config = dict(
    num_key_value_heads=2,
    head_dim=32,
    qk_norm=True,
    init_std_o=0.0115,
    init_out_by_depth=True,
    schedule='wsd',
    final_lr_fraction=0.0,
    max_seq_len=512,
)
Each number is 500 + 25 x the weight over the matrix's rms, rounded and kept within 0 to 999. Layers, rows and columns count from 0. Numbers have three digits each.

# layer 7 MLP up, 448x128, rms 0.161, rows 373-387, columns 64-127
500524485502498494463540464524504498493434498492470498513486544498480519478492488483527459524528488506481504504500486563480534481535497496508490527483501529510493465473492501485500506489487461
491528499481481452488518507476500502506520494463492495489525512546515516501493507481454522466457498507506503513525539470564500504485513525533494486516481523487520500487556517538504474470483506
490506463500497485479496523523486483473540509487510470487504499517485554481514515482462497474464532518514549494472493510537537508523508473513505483526516481557540474498511504461463555527470540
510487526521487495495527547540505489509511505559536486523506546498445513465462456501541491470520538484511496503494493487476499541489500518470484514536522517487484468541477510500463522486497493
527498522480486510525497491524480479489501539514490524524502475496492458424499470493507485551505504537518465477519489512549456485482491519510467477457488462564481473525509462533513503449515462
496515511509523488501513452485478484478541499491471443490526491491503525528517502496529528535506482500495475505504521536429530494495536503533539525531482499527501497508506483509507495528493529
502462505494552481531460457505471499485521488495491528550514489522516454509494485503523454522535496468470506507544527555468526508562471493485439479474489485505526493490497507507475517482493558
462503468516501508510519523480548495530508488440436498514495547473538554497504499504501484475511495499499477490508479509489485519538526472486512523547548499526477488512510490477473497469528465
485531497465523495517487540461451490468497474485496504517483491494497515494480500499558502476497456444489457490514508490561490510510531477540537455504468485480506516507508499497492431497445426
479518472459501471469469460483524537460462508498474518459482449512545469477504522544522478497454496480456480485550487485489533485512495455499540497457490510463515514518540521465546508484516497
507535563520522506493477503530463540491435458503507516496483559497505523476499512461438493456509470497480514513519506500480492459524473505507518497510524467503492532531499496495505482542515506
501493531433451490465497500483446521501509408456493482502527484479463551508451477519472500509496497544487507473467485486480538457517518447482494526475498545502537496497502466512519514464492516
475464488459541506503495526524541484469474514487493535507502518527547492500478476528498530492480476471526498500454488524519538511484492512460517473485511495449552496481449455495503544487456554
520528498496481518535499494546515489459478498509547494497478509504489511508451506513485496461483513494523458468496543491497483496521485515508494483519492504487496546525499526488499481529525509
457527462502490499520497495495511456558437456500490488499489482477535452546493485541527494479531496460495490517528467506450512513488489509519511538482523512521513514526495497462468470512443478
# layer 7 MLP down (transposed), 448x128, rms 0.0409, rows 373-386, columns 64-127
534473505534467494526443523530497490533484486492552499470515484526512468485506516449512506534496496537475503510524497534483472478516531495526487491437505547471493490477496506440475482481499525
514510509506514510519497476506505474491516519523491505497518516480505504508521499483547471516510504449518479470495483502513503481500492488525490538460464512486504498541468501471472531527501514
519538487530495484495480550508500503544517517487473487496469449486499509507530489517512525500474524487556538495464495502484534523516536507495562485472510515512530480508498461487504480519529476
510531494497528527484507537495484482462478533488510499492480475479468468494511514515551504475502521459507509475490520490457503490455496507438490495491489514511482543537493526455478513510502495
500512492495555500483493542480518518518513509495498489522538506472461485474483523526476508482530492491517495509490523471507545510505537512486468498533491551470461469463484471487516558500481497
506466498517526503557499540527487495503513425466507502459493456536482437470461506516489510492516488482516527500487467505465502456513484496509508497530473502532496525498554524473496505527503527
494474473512522501496501516494511520454469493496524512499513428495503505498488459532492465440500519494498514538460532543449495498517499488472504536487511506510493521487499467518531536469503538
470508524481494468519509501499461459500534525451508460503496513505524530485514473540515503491531495533486528540453476496533511491462489528516519473546491522499495462490514470507468532507519490
506501538537476522486499547486519514519491520507504488524492497524475512510495526517495490508516539486516506502458494491510524479472494479522515493489496478543468504456420486479510538546466526
512446521497496515495505511514532531527536532513482489502520502466535486478479490495521521533534531510505500484455479496512477515488495548475471511514479490506478496479465529533508509487499526
489513470470484477474494508463521511490534492467516538459513529500479511503495517483509559489501497537503530494523504489496482466517495474478519491459479485464527495515527508508440548497495517
520490456520532520494487458510488515484484510478481528498527509531458501501532484530534506541517490510463477543488516527476525515519485533514490486542486522454504529461501526471500535484509478
452478481501506505516496504465475485500477463455491456493460511529455480472500484509519502493514495529478501535468540509483520522547488505433444503529535520488503526491553484477472513474482534
483573498540550475519524442466510478513460524489495497522544495533516492527538523532525489497482553497490511511487489485548523492530507482526480466482549510501475474495524530539483476512491503
# layer 7 MLP gate, 448x128, rms 0.164, rows 374-387, columns 64-127
455531513487455464516502505474496482492507517501483500478493498501521517514503539519515516511479518501482480509492516515562483474517474504530474472484465531506527516524519478516516447484470495
499481475490512500484489497526518474498494510487532474539498523513482531533516485504498454516487538510538522509489472517523487499507544479500493484484527506563540443500538485475499512500511508
509537497504472480424502486454530502461470494481537510440477464523495487519531507460526451508490503509478488493516493514499500499473509492495520491472497481510479484519439518499549491504491522
506521533471508513525514490494487456451519544528491541500515491560542492505542519455533474522515473544494466532506500498539492512461472502495488508509483466528472488510482459564505488523440484
530533511480481519475473551522480479485522463462477525490496458474476485495501541528485517487464499487489523465527479511452526499502489509493457512557485476486490477515497508477529480516452470
491466490529520515471509508525533541519479517461519489501487518506497490497521487476471473485514465519489503482471507502504467547482477448495492453491470487476457524469457488501503468481514479
532497538475498514475468528473501517492525563476475502486531515494493474508558506515495495460511520567481486490486461506490491524455503504499517524524539469503485497512516494515532465457519508
475507511491513519513473503486483503509478512499492511482501461462466522505517504502502466543528460510486498483526517440489518500486503483570503495480494500505498471474454488480524494542507509
455470535560510507490510525502538516498527503530474528490487528506516529480501482510527495527494523490507513469485480489493515496511472515512475442505497496479499489472473492524532491484530471
504479475503516511535514507499534485484508541508498466467503556485499511515489524538480496508540529518495457515541503508470487509462472490506528539516506537490513519500482507493513544480477529
514549545495535542470460498488498537468486518470486488502523526530443568522495522523480498538512480482506502518507508514532513533497473494509534532557460510506514491527484524483519533491526528
472503510472474488509510521453473487432529466489502525532491483467493534462523504486503489454509539461539493470453491476540476524516496530469493505522495507483484521485509458543519481495483485
513488464494519460499497522488505521498518482526487526508494487477530467473512492476474496498531491535529505513523501503523488503533515458488497482478488520478437505474498515459435535487517531
468471490498491535483482503561517521501507520497499503487524491474533534494532452497498488509492542443492508513537529510515506469504494495533486515480502502519515511537532484487501466453537505